Weights of a small transformer language model: 2 heads of 128, 7.24M parameters.
Each number is 128 + 32 x the weight over the matrix's rms, rounded and kept within 0 to 255. Layers, rows and columns count from 0. Numbers have three digits each.

# layer 3 MLP down (transposed), 1024x256, rms 0.147, rows 517-544, columns 0-255
121077151126072096126115151099074138125099130122200079112150151129126116144073134138078188137132147162151115141173129143093127165123129120113071145105108143222204131176105164122182124122089081160096123127189114102127128128121152104183123091195142131154098115178200051144087163132130119114136149105143060131158104170154146104109076143150114093126123131162117130122097139093121093181055153136114132084152075154133109107132117211143125117183112134123103113101116131128157111082166108100086103094086149115100110139188160099130113134114107146114152102141163078120093141131167146145112142085150201133133124065129167074151150077108141144124135106147134156147150156091098111097107148169135071155121129150157118132114098141085156152140126152116125025170139135168161159203074173
183123179165095100110135137117111090184121124124117085131206129138067101136159148127163109088145108109145150126155048148144061105151154117149107137156149087116129051094137187130144162149154118127176168101125167102103141128112107152138106123074146150131142157129141137137093140128062160117120081109123102161115111131099137136108130112162152123115068132101119074112131110174096159157190157110148114168107161121117125117108111135124115136168132172089136109065145144126143117098071180156104128166147116149129091077127129069095110101106121096125085077131131104100162084086119147120205094147140087149103055122145152106158135149116114087107149199133100070116127196119185104102173146181073143124107143178103124084090169069147099105179065164144084081071132103086179193078125143
116107118153145136099155116219140134107141067106146101099162172130146096111128095076123101108127157140148150101104137137136097161064067138117179149202099150142146105144113121139030110142102154090102116110170126142110122185145150127108151067070107088115147102115178132159134168117115105166156151130107150099130151131123107151113142123113121157115172156170168115142185107097141198136149130130117114123149111098115134132115146109075095149117123135138135179128067138133167120138113083071194178123133091141060073119142090117130113108204108140091123160134070093097119164165141114137142136148181126122120170110120154097115138154134110146130152116116091171168051093141135189119057099149115148117135131142079113071129148085140094101192079091138071115203160120113138065123148104
178089141162102103106078146128098206085077125146120100115108103131146072126136112135100107146120057091174142103162172150077107124117113131121068163112149120165154107170155106190171112095124095151114136076125083104110084132114082146121116110147086157105148177132134127117075145132144164078104152120156115121114166077101122127118028146118089164150083135126137162080119128124116175175097105142141138137144103121130070094115160141165142147174106199072137138156193166101105158138121096168103114080109101056106147196063151134111162126133144141094139155133100187096171064111157095081122149180088090098118118152114105164121120135084129071102098102129134120131196159072156099112137144105100170185114145099089125102146148187099103157076142120112090147129130158126135179110150145
155145122161119149097115126219151140126131118113156085120183091124130162174168117176024083098073106159098133079159143177133128160127096037138134121141113151119141081109124104130149109131136127167115118117116174115135176093102173083126084117155120076112178171085091055138075127175135120087109139102115098110122154165216088073145208108157154177158066071146177127107118138146135151178098146107170154100087147128128184139140085130180112115092140097136158132125120111140088105080165155099117094122150101192145132068143075167119116116142125104153114100132110098081147114190186098116127184187133137145158106087111077079157111146158126126131106076086117155111095179133139118155179128126107150173066171173195119091156169113129148085148087112105141101150153104158107144125108092
087124136132136146128151160119157098109091112101150070124183122031137114114089123119094125056104143175128184129124141152136153150111143168078112089182150150158107101123124002080189122084102132131158135109120075111171114087129130153127200166119141081155126130129088125152106090161140111077129120114107121129159107099120068120148090128182155132140149126137140196083123081143116120177108175170093158068142138156136096138165104146100147185159167172181088114129111122036142149058149204119063113139149117084170168113106122180176091161070140094107152159155159124106117147131114197114150109158135109125178156038139162114097139105111125164121158110105194161086125159142177102075147166130128147124169095133163169117086129143119147198137070140122103075172110100086163151093069115
094154139170142134137094098122111146167180163084096126150148153192038125163131158105156107141114159076093142114179136126124067149136110117125075078167083099145091136176064132159164148230102122150086144121136150105160143044193145101190165179093168110164076138083186089117119134073105148084159168118162112064119102121089131102084142173125143145096163186130139195143156113096133116192120175187104117166160133148125099155100146149093146159133123147085123163069131115059095132195146132156088141120138136118087055151103152098140135151116097127050174088096193134116172105111129133179105143134087145177101107121099101107069164149092134177037075144061024142129125166151076166151172107107102127181124153126144160117114170124129139097149136099131176152129116132133125114151191149
094167110109082114160145077168177162158071110103099161091135059146124163146156202118136065135093109142137098058150075114115150179161134092111132037082094110115161108096117166104148137126097143153109115159128150055150130146130054113163142026096114130145109144102125116138159084047173100146130148086211141110150159127157048187133102133147064107222098104081084134140153110059113138125155110114087082158152110141083163104087128105160176125145086153160144101170126180166198143147115114078147088133124054114149155153156100109095111097150165123124119133098135130130087132099109170131131165127112166154131248177127112112046059132088109112164145128131122159168131131130144157106151037121058152098103203118115122114162149104159116134108145118131061093148084135140096186127199091
156139138184161150120140105084173148065136118156101130163130114127137112076124126167144106087174097170122118138165155104092143118163185120196184092069138210152082116092107116106171116100136157113131105113158085150105110120164121116153095134088093154138147119099147168139103199086121181106108111139121139125066097155111119120131135019176195104162123156100107176202119121150146144114170096161151148095095190113100149102133108113163137153145106167111097110172089083146086125147165110138164152165117121158106118110121115199135168126150100093129182112067131158124113134119152167107099111101111145136013118130097117101154148150031192128127116109000177128155100174120129136151136113105132092116123081149108120100131080127134147171122136065117142174152113089166138102058134037
158117144118113108060125189090143149109058134069135118157144112110136162110117140149127159178135145121197120144109127104117120152154122081108120173088111108071110158122099131112079134110139107154140179135158079158097132107117117050125159146146094123075126122159123198169103105127102116138150152161089079106150174080116142118171100168158120184119139146129146177115157139123130158126211093125131105195149118171138074129124161128154145116097084111101155145144095148171124076168160123157137079123168114136201178090122134137118125178168159077182058159146121223155193077123138130093135150110169118193150137099129135140142053125126112064122126141129160095090145116152096103138099155153097166145097080163118117054144132146105096138124151102146131137102140173133137123091140099
141077164113095121102138135163110130082145073130127128122117127086149115086167101140133153093116165109164127149151129119111126103114109147076078136132083165119127133131144128135128137097149151123118113147119147103108129121158147125130113097149169114111092135171102139149131107167117122087088162145127111134110159118152143174182116155151103132141097141124132041104154077116131153084146184150178097126108170136077103150135154062099138138100120121084161076150154084142084095117148128066102138136094136119133067111130112114122126094133130116130106133125091158127104157140130134140130130143118118124167139101135149167141118097207128110069160124120064166118104166138160143092123116137103158169092081114114109132077088100121125108131103142083142126092139117115101156131154107
139156128184125113146131108068160135132117136116117108174140116170134184134128123080152109154113180123153177152124118148180125125121082158157099086159122105117125122166169179146106159183134176166095094085137153096073070087122112119183087152172153128138158124176214156050126090151134128101121052126119135119134137191123114155182122159114122178176090113163126153140144113088155037132119159169057115113162176099132209133134102191156129140133150151203099109109133147141131113048140090138134119081132129133155105099074107081144118126086092122159133145137132132212169122174214202102101093128114082123121156152127137111134113135135072170081155183096174143103176078178117077148146116205084132101131158082159094151099108136137067134137115144136115200153147159153156141144120117
144137142143111144117147137104141207094157175118105119126103146112076162168138134176119179129110118042141138135172097104102168104128106091139127142099203130049140125153086122126149044183162172177114203211117130185109142105066115106195149097129078180172117104156133134080076137151098119114100150142141104135141117135070145082112185155159105097180157111112108125159142166209110086128095106162097179055065086086169148115128134068112070080125179142115140106117152131100166176170093145137088112100100137132200119111133125177051080100092169121068137121069112193143140066178144147101171156067098112179048132152150106116164089140149122124143126190151129145193114069142109043063142148100089097089147111120107142123202087166073094137169191181187095068114122078081117139146158119
107139117162198143188186198127138159187103111153140144122035134112097107089173097088119163089114150111163119151149144121158099159084075151117121074108083093140130114087116140101133141123151134161092150161114101156145094115145146086122147142099100149100120133188124153163137087234143086173102123145080107160081138122147133176114111081169135131138180047159149138104129164126111138117057076107120116103112156105149099142113126166108121092083119122090105100045199084079133053148131196171116119152113109106118126103077221184168190173096181134071165134098119079154119098151144048072169108134132183113158129070135091145066086136154123162086165146093139076173126177145100175077103166173132144124172131132102138158106144147087145157132074103046126135106082120140116149111100119
073064181096158127117143080136138121106144083111130127093094118113107143119137140127124123137164150130123115122113136124100141111109189093078103124197115138162091087108093143190149155141121174084159074137076090056097154124100157112099119099110133111126171162121105138155138161088134114030163121072126104156112075062157120083154075102116211106053117130157178143164122075156012160143132125094133122131129163109152071099059100145116104124123131196145130166106152142096160129104122131077116053128072142027133139098142104163139078119158117146216056155146135110120119145130204117160139140117106125132142140116098138126092107102102122124124109131156142153213099150138159121178075104169084106095124142113080147133148154122105149104194128132120088144103153097093090102166162143
141111117162154159132127086082146147133080080082149156126131141103102177165100181102111144131164180162110072119092092132174128127209083129100154133131157136136152088127137179177138136142118136107142147103122134128113114110097124102163090180084073044147117144108108162133120094153129085075111143157129087101120130158128159164113089140118165077117064147093191158117162113129118097163057138074091172177068123144145115090182132119169080155086103139093172160068115055138132116136143125153118156129127124129154119149219099104110120129088167180105105093130187151218135158123114098111175139091188154161158116121128147149163150156117136166199190110138068119102080147093185119154085148128108103167154132078088059123128148119134156097088146134202121138132171157136114137143076124
094118117104098105085098125102092104154118131167142091142126080146075093087157156078083077147109112130100114142082149118117143163116165147110102163166119184174150146153130061106143154092104133133090120141135130107142049139141107127085097128130114101144187177115120164144057069102052105128121130100067171113139056170162121127217150155119104146093109093081073133118120097103105129088123104143166129085129114066051149155126153048113164125117157100138175061142124120159193149124141147146107099114116104152183133144159109121109173104149109123052158145160040141154184129168132180120095104139100168121131120100063166166111114160185144030071140113160167109093048177117067142122142151109117127145081094123220076088131098122089110200099150190110172101168132053138062127101111128
190114173125164160078162160195157143146074120087106118076117153094119090180085126146123179201055094129139163135150110129116136184091151110095132125099141081101133117116158112095117139135149101124145104101085162117093141095130108139149144127120138137122095127160110116113082126143071128133118157155109099161205042098158179147127117110174148081130088088130167117121122137120098142106142077165083139167105162105140157038178084159079074106087105095160175103088094087157093153129138125175191130138135108120173120103130136115128072071098127193137135109116128142151144124127157170161154126105122106132087082137139075147182153178106121148121132126118163149155124103143110114105049118179143137155128167111100096065055045119096133097140118114170198076058130137072187106122131188
144088091165091095110119118124110114115136085131116115160157109126171135154119122078067158112111142136170141100076079129128114136159092084138168090137158186124111144136120150157109121144091119160061125132131118098133086096118130176140180163119113037114138119193137099132120031089159163122137128165046161119096138168109150117124107074061110169147096119135129158120152058060124123128117119164108147163099139145120154128152179137142114125159119139176149103157109139112127086100153121149168078129074098103075151065143146142142180139111132116154195137125105159192130166177100101071099108128129160043187144114084068074130154141093117133172133141076103058126112152180139228138134078147113109069156118108139098100181095176153096183120182144138123144069142173099082127154124153
116081118149135059078108109103086107147131090118085091135086127141108139047138142132206156135106095099149129133164190098132175137149162183134144061086113176161116111153143120148141105094111144125151143120173123112128097152135067129188127103126127148120173156122150156210105154087116121131121099120124152126084151104094155101130115104130098147163162105085127116116158086131128154098107135108177180101143133140113118113135121190128187142084085166121170127148151131149078138108118103146151118115122146101147138103099116127125147166131125029143109121169121080146098088122128103141152154155108158135095175146144076168083060132128128126161144136116119209145129173075106107135149153126102154078153129190147156104097035112099095114137121084138096112131086118161121152083110128
152064136071148139097129180126107146131174126192143161117164145084097106081108062154104168156121117061129142088100144112126113108095054166148112159090171092145158135114138152105147154123139126134158094121095127122177124070099089147117202133189103180105161123123174116144131105162137117098114143141146173161072178077146119205204104135177176166126143128159132091178137126091093154123178117114200107130139141174137143076149161170175166149132109078210155201181108100109109133067115106117119133128091119131107168125124136119120059223139108077161118139178153125123062154171138131147132178104138099126169089140122100100088120149126132091153089097211129157107095152087140106178078121091119181106119148166170131070118067101118136099113086088128110113119128168118119131190137109
171059102148113101086138102185083117055144094112140152136147090074051123110127177119137114157123145140123084134178143130167167125170149131132150094168079126073160111128102098091118127142105171057115186105142093156127141122158116143103135141157200134165116132163126149114132180066164174073134121097130164096138121093138146163140123121095126166137179107037117163125080110182088159150087127079080183162140123087206089111097075143070105155114143109148116128165138165144144120079124069127089105102167139121130118135098113143121140111105078055106066170163134099096143115144152101107148147146189163123096172094138131142137132102081130183135118121150146184179136125158153089150081108116122173164136144159108148137070087120121133196153127121143144167130142103140142191113101129
142092102180145136136151145137128132123093091116133118149125153087097119175090045111111157131055182114149142132214077139099120142093164115091127080166143150070120139085074117154136102207184154097188072193123153200102104136139133130164162101110131119081084151141150124139112117065134133120170121169102119083176042105112182106184058119161145148103140091173153157149172117102097143137126100048126135096177157174161126131094102127076142106165167121086159136204106094140138126114072187118126163133070106141142100152141093168102113197100158105126174130094125130075108150113114131106153132053192105154134065111116116139154130079078120169081118166152095130113172153136110117134122130154093206042145033139067169151133139158107152203151139127183092104096102160093152180093202096
126107146134088100176167164064088135129186073112088105124201129101098156115173049088171106124149140148101079147157096097165147158171115146070151138152110196110090087131092106128130098127060198116135114070158117078077192113140122146138058068152142187119141137124161122095142144174173126177192075186126166157128142125145147124149112103114100077155117127177147154108150142097087080155144164138165158072111123088145178111161153112202167130146216069117106155111076138071180118058107078135055179174082181220028116125134150167095135151150154131148084178137137104113135105099137103125105171137113130143138134058144130117129111111105140120135119124098039110145106129118170114086171150108090159083153107087137117152147134147105072150181164052141165144086143108206125055145057103
137172094150107137111158090160116113121167166125177153082102094170125092161098140168205194106144175107128071119163109078143135134110159171135208094107100114168130120126099167126151179130164163145134116114152117074107055091149105126106079106119163116115111129124124106081126182139081143152169118142087172147107083102129122102048118154116167144111146159133128088175120099126128111094113155127150133142086128126104123110157182085110115155104130147066146112135166114118139134119063104110153095207167130093154192132071140090151136084087181139133088128163116120074112142119150161162161101116078173116115093150106176100097158156087093168101101090142124098095099148158100106140084066152115094116091134176142081105199121075121066115255115153091176121178148132124092160151119106
114126079082102119149142157129059116143137116169099150119136158174063079195071103195131128129128108151157144189176088066146176100131162091149168143123135103149118140106158090149189198101101100151157136155153151115135110157129127142114124150167192132073123152066137093159132127165113108082156183080111137071096112104137081066133094104139106134148175139121199082123128116137151145143132145150202186139132135183093131097130178106122094105125114152164177160150062174118164106087147124114148106133091225094161121096112084089122148149169138115083137126155138132137109147101117087104151103122108153115106132121146171125122108121146085090126154135093130124148124073162177172090129126147100102180121143124091099107161087135175159081141141063162125129165087163136115151104121206
158168117113144119022116165191182072088110189178127112104107125153100067157127152108178170197184145107116151105144164156089128148147074141181137170089140188111084137155158149133104109099083088124112101112138112146115122114146100131126086085110107109090197111136144143165133157084169149145128105097152061132131132147120099153128079164117084182115065086109136107104134084077148099110135126147106105094124138114077168112146118133124179110104161128165148167158158096189109187179118091093148153158139161169093120151099149132102070115114154138097126110138089078164162118093126076138130164107101112127112092056116148091142152164151096103092091113151128065121156135128114148131123080189171155089152092076161130084165137102159107124142091160125124098142134128170151134106157142
157145070136130157152096157124139128106134137135064121179092142085126147112143112136101139130117074137122160134166162171149190197121167155122151089151127151150170130131107094089121101133119156086125144169151183092116141157112123149107129171110135118124175130174159141109110182129168111141151131095142125165137091054077103220157129105131057108124152117122184103150076107092135138118095139146147094153156134112111127183088145133171168083072181149109190170138072110152204215149070183113104129132157126179116191108115170079123133117130094111103161099126120093100123085151125164089159123092092165131123168082058118123142147110161089124149141097089102114131074152119135172060091105127136136108056148108092099164089121141156150113097145139082137084136078160122049149131131101
# layer 3 MLP up, 1024x256, rms 0.148, rows 518-544, columns 0-255
156123171112126148079158160143180169124125160157130066131116129066154181159082108174152125138100162160077118186082137105167103130130105122111090107101113119111118104167130140108166129118174089118087109133082150133118129085118098126137095118100127066159121139105184160121120146109151155077111154186117073117134130118084198116128173065153103148072138194139101130101169140154154110137134127098104125124106140064128099158177151138117136129123184065092117088151117173157137094165121157099156155085118162152108144100108142105158106055202209107094154095134176135058176142140116204088114106130103164130166143156115131135170127144134144127119159118192116114157186155123107123176125141114090126150172210113142096076192154116197141109177124051111195121091094151092119094084101126
139173096118137158097152162132117099090144161137098119115137113148173136153121091208096127227125120168178190131103156124095121161087162129147129124141151166115086090092108056151086088082126094116124101198140171106144121087114146085160141130101150166148090116107042170049092080143178217076155102150125131097117148201143128160137213059170170177150149097148180094144078121180107070109179113083118129149124109175154093181087113121105138101143155138175219097170097147102160131055087140132180134075070060151119132159157163078087200147153095140175106115170131145059156101164101159086090118203044139148127091115102129151138165108142143098063127160102167142062165106148137150163169080144136143143126128096102142084175141120121150161111179127130141118127211101132179147096134144
176100159115144120175101096105087126119136111158101182116089155154123118146107115151123102084096114165108104126121135106136151105121100129097055160102099095163110120077074094144178133166062181100115118131138079142156148159142155104147141100134177133163118092096162120105154125173112099091164113148134103111142152117137161189066190136094137186174113185088152097153190130070148099109120113161115091183162174166127134130174083103084109154106128101189120167065098135111195131145067108087134152096129118091093166134174136117143176144115156134130124135140154156164076081117202126103101093117190138157124100133097178101097121177142139149145138187123143126048026138151166102158129178127173114076114097142116156089081139126117136148112095189094123128096116125126128101092135194
135094133113108130116166150122135089106130104131097150090130157179084105156091139096111129089161128147094075125128159133080110100145100144151086115198128111169097114158123157065127086142139168105133164158177120095106088125156136148153159145117175152112120161117203110107148132142120178146130192114125104147151116171148125190120114083147147153131117098151138127118124148104109059147129126132179075163086139155153092110139079129156154105084064122166178184131132081098084193169089123124156113138191142161114115130098086055139117175064167212121067117157083147161144138074153097143196119128116072185142127142196175166169150139163136164075087129175084168101116111126161103136108133146144132134095106077162111144084138102177125153128082103107159110075158061139088109136113114
131141141161122167052133075154130119122178143087110116103160124122101170121127137167144141158155110135081102119094124157099117121150101173159120125111096172111097100100022150212106128124130132154163087120135124112107167109090115115133091125118125142140156162144127066162066184164066100150141100118105122124100162135105110137126121067197226135133108128073098154089112185102114118079187113080092187126124137175093153135067176142090169141165149133199114119127165187164200101148151111153142146121079096173099161157083131146133158136103107157151115117107157188113105083111130140117152115112077113110140077157127135137152103066159062125141133087085134148151153125136128148121048124170144153070153137123174106116190120081152149136109155122094151124091160161156134103101093111
119114104104124100110162084074120043165163173191145145061172149142148231116180104138104148173161235129113160038083104140114153087067155055107129191131195105074165098224114101149153064090082106186119118164088109128145163186163209165103166119129149111142164154130124133134073143150118095129129186095107071178101091158126133157121141133213159122162106126112148127127117126154107167176130153113102128164124112128143106200097167136122142149141130144099112138119086134122122121132095131080137082049143118172154059117146074147138147164097166129112106093143165200166173107171122077106159112122114164091198190138117162065133222149181226144099154163156124115161124143137167108142228115115077130090122130106146100085181116168139156175106155126090166131084141119105089100087129105
193091151118161147065187151124130073031116125154139135019188121103150118157136155138151127135176069187151157098171102123189174117119145115144167120160143148168058118104119129117069147096133170152169133109096078111117098173184122122126153146138095135108065093112138159122082145096107087110166118074105173141154135109146187119145188170112113153108126080124166173094149124088135139177169072098092168149088189134126090147195148101136086100019102082069103106056122149125078107058145083195145081067078151118091123134142170161114055101106050148189114172085160126083160155074073059176199170143129145158172181139194104090169181134115066128153167093113101153108109176130123158132113128127165108145072071125119103100118054122082121110095091126101131170127149138117134120131153147
164094215082131159132125144163123090193089167120124093156156073148112135100138117141172127154158164112128183110165137099144144087123118064171087166146105151164125067113088159087162125095113156095169116112093167167109113147138137115115075087187126166162168148087157082152081183128126127151103132166080138154160158074115118146052176117077171073177136137121163117061137135051189089169171145137109179109108197109134198142162164160143086216089149132075144104125124101160118093142140169159111086135137130143133149156173131154125127117135109139156137159151103183170055135153139131147085148099123124119155166105175223140170161100107119143161128124135136187110127126177161123119097138116141144161132112124136089162111148078089087144052047100141124136148113139086178121144137091
130137138077102127073080137075085150072166127173182101106076197160117089104195090113143130106113125147108103111122151149104177197083186153105115067100167165157166124112165082201167095103131155137111126167120164129190112166126117122125071166136141100146160117159107139101145126110086153110139172121158143094177090056076193192099203122122098147160058110109140135193025124106165129169104101103095135152098158093151116182070107045110107128111146114142193146132152166142130075079111107180124103214170181117142067149129119138138162132158108155131179098172142123159137123131114135123109160127095113060117065121139065100090149175083092162166105079114154174140194136142091107167181142112172114079159154159092071170135137104129170153057108094139124131172139075107149127139154097
109169126158103097100167165111102122121073149153118167111161068174120130141114172147152056159150129151128055093123106110094138155155150105137135126131169093125165114122160128087083142101136123114112088120180118150126070098128140097145175153086106117091122084127124105116150112127122118124124124136118158124187126111081109133163147121133087118120060112133133200085145185159097136147159113114109093120134082105133161104107127083163174140100086114140136102137113147149142127186142096136136134073126139138132162108117101125170139148095134170144159109052133135112134152080179119130122141128137135121170177127130108175082134150155065109136114106126153168103065126151107168083082145123131115098156092078115101143153087110116168170113090125143127177131117143079141204137164196
119149131132114079118126158147133173137132133149065140099125115132093111099101155099157169094170095129137062128095132162105090091108114123184150141145163180137119079145120160134127119103112161162122155134139174113146133115092100144127194175106107112131047184102190079190129126081151147088058173172120122107109108107126099158166105112136040112105110143143087105120114150136136164129090110135158184088142122102091116127099133153114091132136143175085178137141116115137104120160159142177125102171130123198138188161113095140153180072120149110129078184101101136113150105128174168140092164093187144142142145148055158103117164068089171138172146127113088096093105205123117110120012130080177142098165080092059108189122127167105111149158158095108108104086115101120154159099177157
143186094092065105143103128091196120156150100116113171155121156142059141111182136068188156155109117110074086144172116149134148137050066142138134129103103106165140148159121132130138144133106033180149150114125091157173131097108154097183144077111162137154115099136135075065121054093146129089196163138132166091175143125122112038152127164097124114090145138130102188153013151140121197103115122132099103106090154124190153139093148104172183163176074215132160124110238146105106095083164117147171087095166145066154148160085110114090074080101119175130146177180221117059106216155140148153149096140045194132155166154198154083164062147102172121121122132101101102121105131138107148184129140123093176159103075148151073100103143215085125207115139161115095151054209155098166142174122154
127191147122053092184125155116091170132174111150166094081132156105110099165114125167126127084150132154150128135113133061135160085188135135120159083127155134098165102101124070149091155197140122073086147097135161111153127131072155124138083092125132198176135073129069120141094140148168116180126117115160098159057112111157150125168104127151085107089127113157084066181097081089141155167112186097079159111178165177166132151151157159115096118124140152133160123117157072132155101092098169156163103077093141137100160089151182124070155116136073120126151104198131118182173110087178078143079102167117115079166152154038085144154139171060132111113105132128132142088121123094106141148125116105135106147105131151093123144181144200123163086081108144145156138085115185095131124148139127
095123093053142094058091136123172123111162144154159183112146117161119189117104154107067097119139112099117104099083072091123057101176108113156117150104130160106090146161124136130097140114057108123123179146098135101133128152103108101180113090094156078098202151100083142113083121094127095175197147106143066086106128107112143141074096098149146176118159142124137175110113107103153154039128173233082106117121149175152108134127170146162084120082138085087153100136085148079083147153135130116161123099174104118102138140147064129143117150115171190110104120144135138219078130135094073141098093179120127064148134124122180146173064141118123141142153131151134139142155143176161116107089164148134095195169139061117174121147143124132110108102140121128131157207153146159179163107109142
131185109155162136075193186210134187142175139175137151133124142119111158170088110137060121133144101124168108099124208126081101110087118104137105157147091105119091123104116091114123112099148172178128175103074152161108108117199093130138095162052104178075128072098184157121117106099097144171130134121185203099105177173128161072152135153139140154090097087140074125124150137128179168088164158101099111151139174154132090111135089191084108131143153101111146129175145126122100082095121136234164144112143116103144177154134111053184123119115165133133148104138130174131086173156095156150106154170115066171152167140133127135158187089074098106143115140153126191107087142158175128156169106153150125091139152121223091141111153146133067140092137172180130068092161098158164147147102151
108109135096132087119136158113113106081142142158195157048110178129070165141143071190125136116106193106106124116110138153151150106169136142129158131101187119164127161075155151163122084166095149153139176092148101119122124141100159171171146136071076152104103079130148165106120105113096156111194099086201128124126136152136094074133148239119118073114149077114109172141167123130102153066125142165090180103056136131112078139136082095097098112119163152186115209109095131122103097152168111089079151197086130149137062111116159123100097094159158147104160101106136137139166132054123108090110126135114139145182173141186074143101120055126109084127100108114158083144198166173100109196103127139086126135093150085132172182088091126176133107091143128137116111125179111063141108136121049
158165130090138092137142184179074134133144149156100165138119115081082118097085094059219091136132133131140079143128129174124119093170166138107118135094091120131063127121187128071152169108135104070091113164157139139082133141124141132095182116090164104061100139150103143079131087123130129150116111143104160120040071138112129115133074145125147151133084156137134153139134175046087113202087125054139206152158144094070073153148108143112150117116135113026085104131134084116160133146103140088206108091184086182116113124130091160129124109109125132119124059133110156192171111113099143159091121109106127140113138164131196094155145159140143152168133113107174110099172152111165129147087124147107081115120135096085106174098160088133104216143148117075150137071105134147130095149143158
086100095170127177074110131143132179176158122119095151223099165162146072173135152128121146108125179131105162180145121107094126107136130180125180113153177161142119185099078120173079090133098178199139132096142122109146100101179109121100127136149070131177156110095195139130143090157236155104123099091143151198066090139138116121111139163151150152120177086182129111118147177110141145124168100119164133158162136146148153046137198100085198151111112161154157130159138102111133111096143077138147124101161054048156129124171127165152141112193099188136094100123167169085136089083067110113100082148119210149104177115045165126102123099151127109116154124107145102138154128141107101170103146091118137196143143153134087081077128182176136119058171130138093114116093122125084088095121146
154164146166123132135100121165159171117131094156122076114108162102116172193140114139143103113134148136094079093137146171076097156046142129128126162106105107134065100164113213132126136151154086091112116171098102104140121105151152073155161118143142076140147128098118142089134107127113147161118054199176171075177131131131174106090105150182124120134154166079081128091138164096090147128183124111102127182167153104156110114100125143130162091101116124103132114156120144128148144111111132072122084140157158139139114103114137147100177079137166097072117130147158077128109155165147161088127152140115111109151154082103141115108117100144170168108158162131139160088109169133118156141146115115131107111100123181109136059171134106162136194121088112099128104178158152119102141148136088
136088062139134100125126134133065133149112063117161116146162151122126114125109125072102131116130171141092196144156119084158146128118055106126140149108155109159066183118116153108167135169167127179008102129141090186127123190144133114142108134178057181165078154063108107110096122083090154105107119115091104088103112153179142181148176078077208149124137123152169145137138117058111094187129094138118126142098167100085160165116101172127120166149151053158115154143132143171184113192145138168137080113043174130131113158141146089144094087118181111156108143074105148081113171151114173186112183051090119124115100160128127143106132158082125100148117074144122124134179129140152096107143171135151125136129125134093077155149167105163106171174118090154140067150105139175082119157091113
128127131167083135133128067143115099151154096141112113107148117152069134093082190155136127160169071117121220151131086111188081141125124096108119141175144130122179128145169147071138123103143130110125171163123141145111127147097091147133126059083131191142124074102177123110096134124219130075112087098158112075082119102057098169078095101150126107079065104125119125075167136141111125144143109070113166140133123137140090141099117107146081113134148123146104095144114114170165158174138135104159140092116094127106129115192197084128201113076123168139107110119183155108072094181115106150070104119114116140134187122066137120137144081113161119091074084118109137142150169167149095134116166086151144124161161116181096109109172148157083090086148170135173094072106115092101157147099154
113113134146113103190118117091153158116104125116098144158052134138069133167160057118119142163105120129129130115144117140130206078116135098104129107134122132115173160147157119133099141185153129156125156145147152127166171189148086122155174132123169109210108109155110136131051127211188163133131098117053070123177152079179125116146181170189101106101218062142066093168081218119152165086116166221048119185065072123134201121076091182148112112080094112136167102180150125137139140109160175111104122069104068182078109138132106158106171117080097147175075179136114109090174123104145120130125103101185161147118109134129119161117131146153165158129128195196139117127120168154137164122116165123125107093146122132092160169150110161076225169109092198145180143207132134138096087092163143
126174083098101143125090108056088144110148131109177080168137086138148101137100112127090100077183116107116205117192118118129113154085093083184158083103167115166115107097136080075096120157152115074150135157099097118188091130119143118068112142169127166120205219144146094106107109092188149125050086126081129126159170109177075158147087102145160076130109165164171170122188155127118147160145063137152141142163170164178160126146145123115151132215147113165198099074135178122137151125118127179168124120158139119094111077146187129074078147080149138131125134080125172134164112161079149086135123109103070172147200137114161129102084165108153132115182145174154176091177134174125188124109098142160142192094115137134115116122138119176127059146061079117131129084144159172131093121133162
164104133072104137116127098113154144159096133120080114180172129100179118141109124150122103110133126080152097141121101175122079157128085161091119144167138193140154075094112124086122169120206173165134175147169152127115119150145173053233110099085131127133157177115134182138109183078090126092142197190133145148154115173142131103107206115105146143153160149105205156115149159123129176154155132131132114123146161139157112188070078127135141113090118149117131120085086138089164089195144136050107126133151099193061129153165140111168123123137114139136133094145114063130128181076138151126131171084120106123132109128174073172149100163088173109118094125152086102131111148115122104094153113091135141125126124130194096130147137149131170122117122076082143114142133123065090141093135166
121108130074177148132159185121157115121159135098146150122101109126129118159098132124169138152109091110155106116131151202133185124050119115111102171105094113113016089144182157089107127056136132188176133101155097126091161137138158156206067134086121176160104144116164105135156091095120099153164056148087172083145142157157112145146097161126178141092140080144113110175162130124135156168130135083082082163128094115208060143147141116134130105077179088080096134101116054098093175153098143162113150138116128133119186180080082126142136104146130147142146154136113105117135153112144082154126090119112141164098123153158190084136145192106155073146148100096103163164148147057124115096127109099142059129170118163144077202158112156162174151172151126151115129122162167140174088124100153
092131138112115122146139143160081147150075122091129083157092157115170177081080117177084089063146117111167153131088097095116106113144106142096090110063111116114174079176151107160107131132121133127139129118148104152124151143097091135090140181053149140165124190110160131121145149100117151148136143114037134093127137127117143191123138119135158075139122147086120201108125148116121133188146061137157109156118149172161112168125107149192086139162128175058039179129108172109119085088078156136130099067107153122137142067122139145177133114115154113103148143084051104141110146130164172142146091134178128089183090085165108125097146123173129148111185108141135095055150123187131177123160153142161151151148210137158121114090108134162134157225109107125146153127129126065069146149139110
153101069096072108157129095145155113122107163124160132140103160157084164117099085166139091156105141180123135137148146151096151139169110127136136157117126120105112196170111137094143103133137145127123075185169196112177107182178122119129185129173145152084163136168092120106107100089150117207119171142100181098177147113103135114140160067154143139135109135137098088172076150113121152102152138144138151130086090108165140125081150176144137126095109132165165159140090081116192101157121133134152169154198134142073126157157111120134111137106104151120094092113145095074150088073119128107115198142139172114123125135100117064123100147081141119045101123132125137177136106097178136185106108091136157159079137117099146102117167123073142144097101154120123108089166168099106207125173118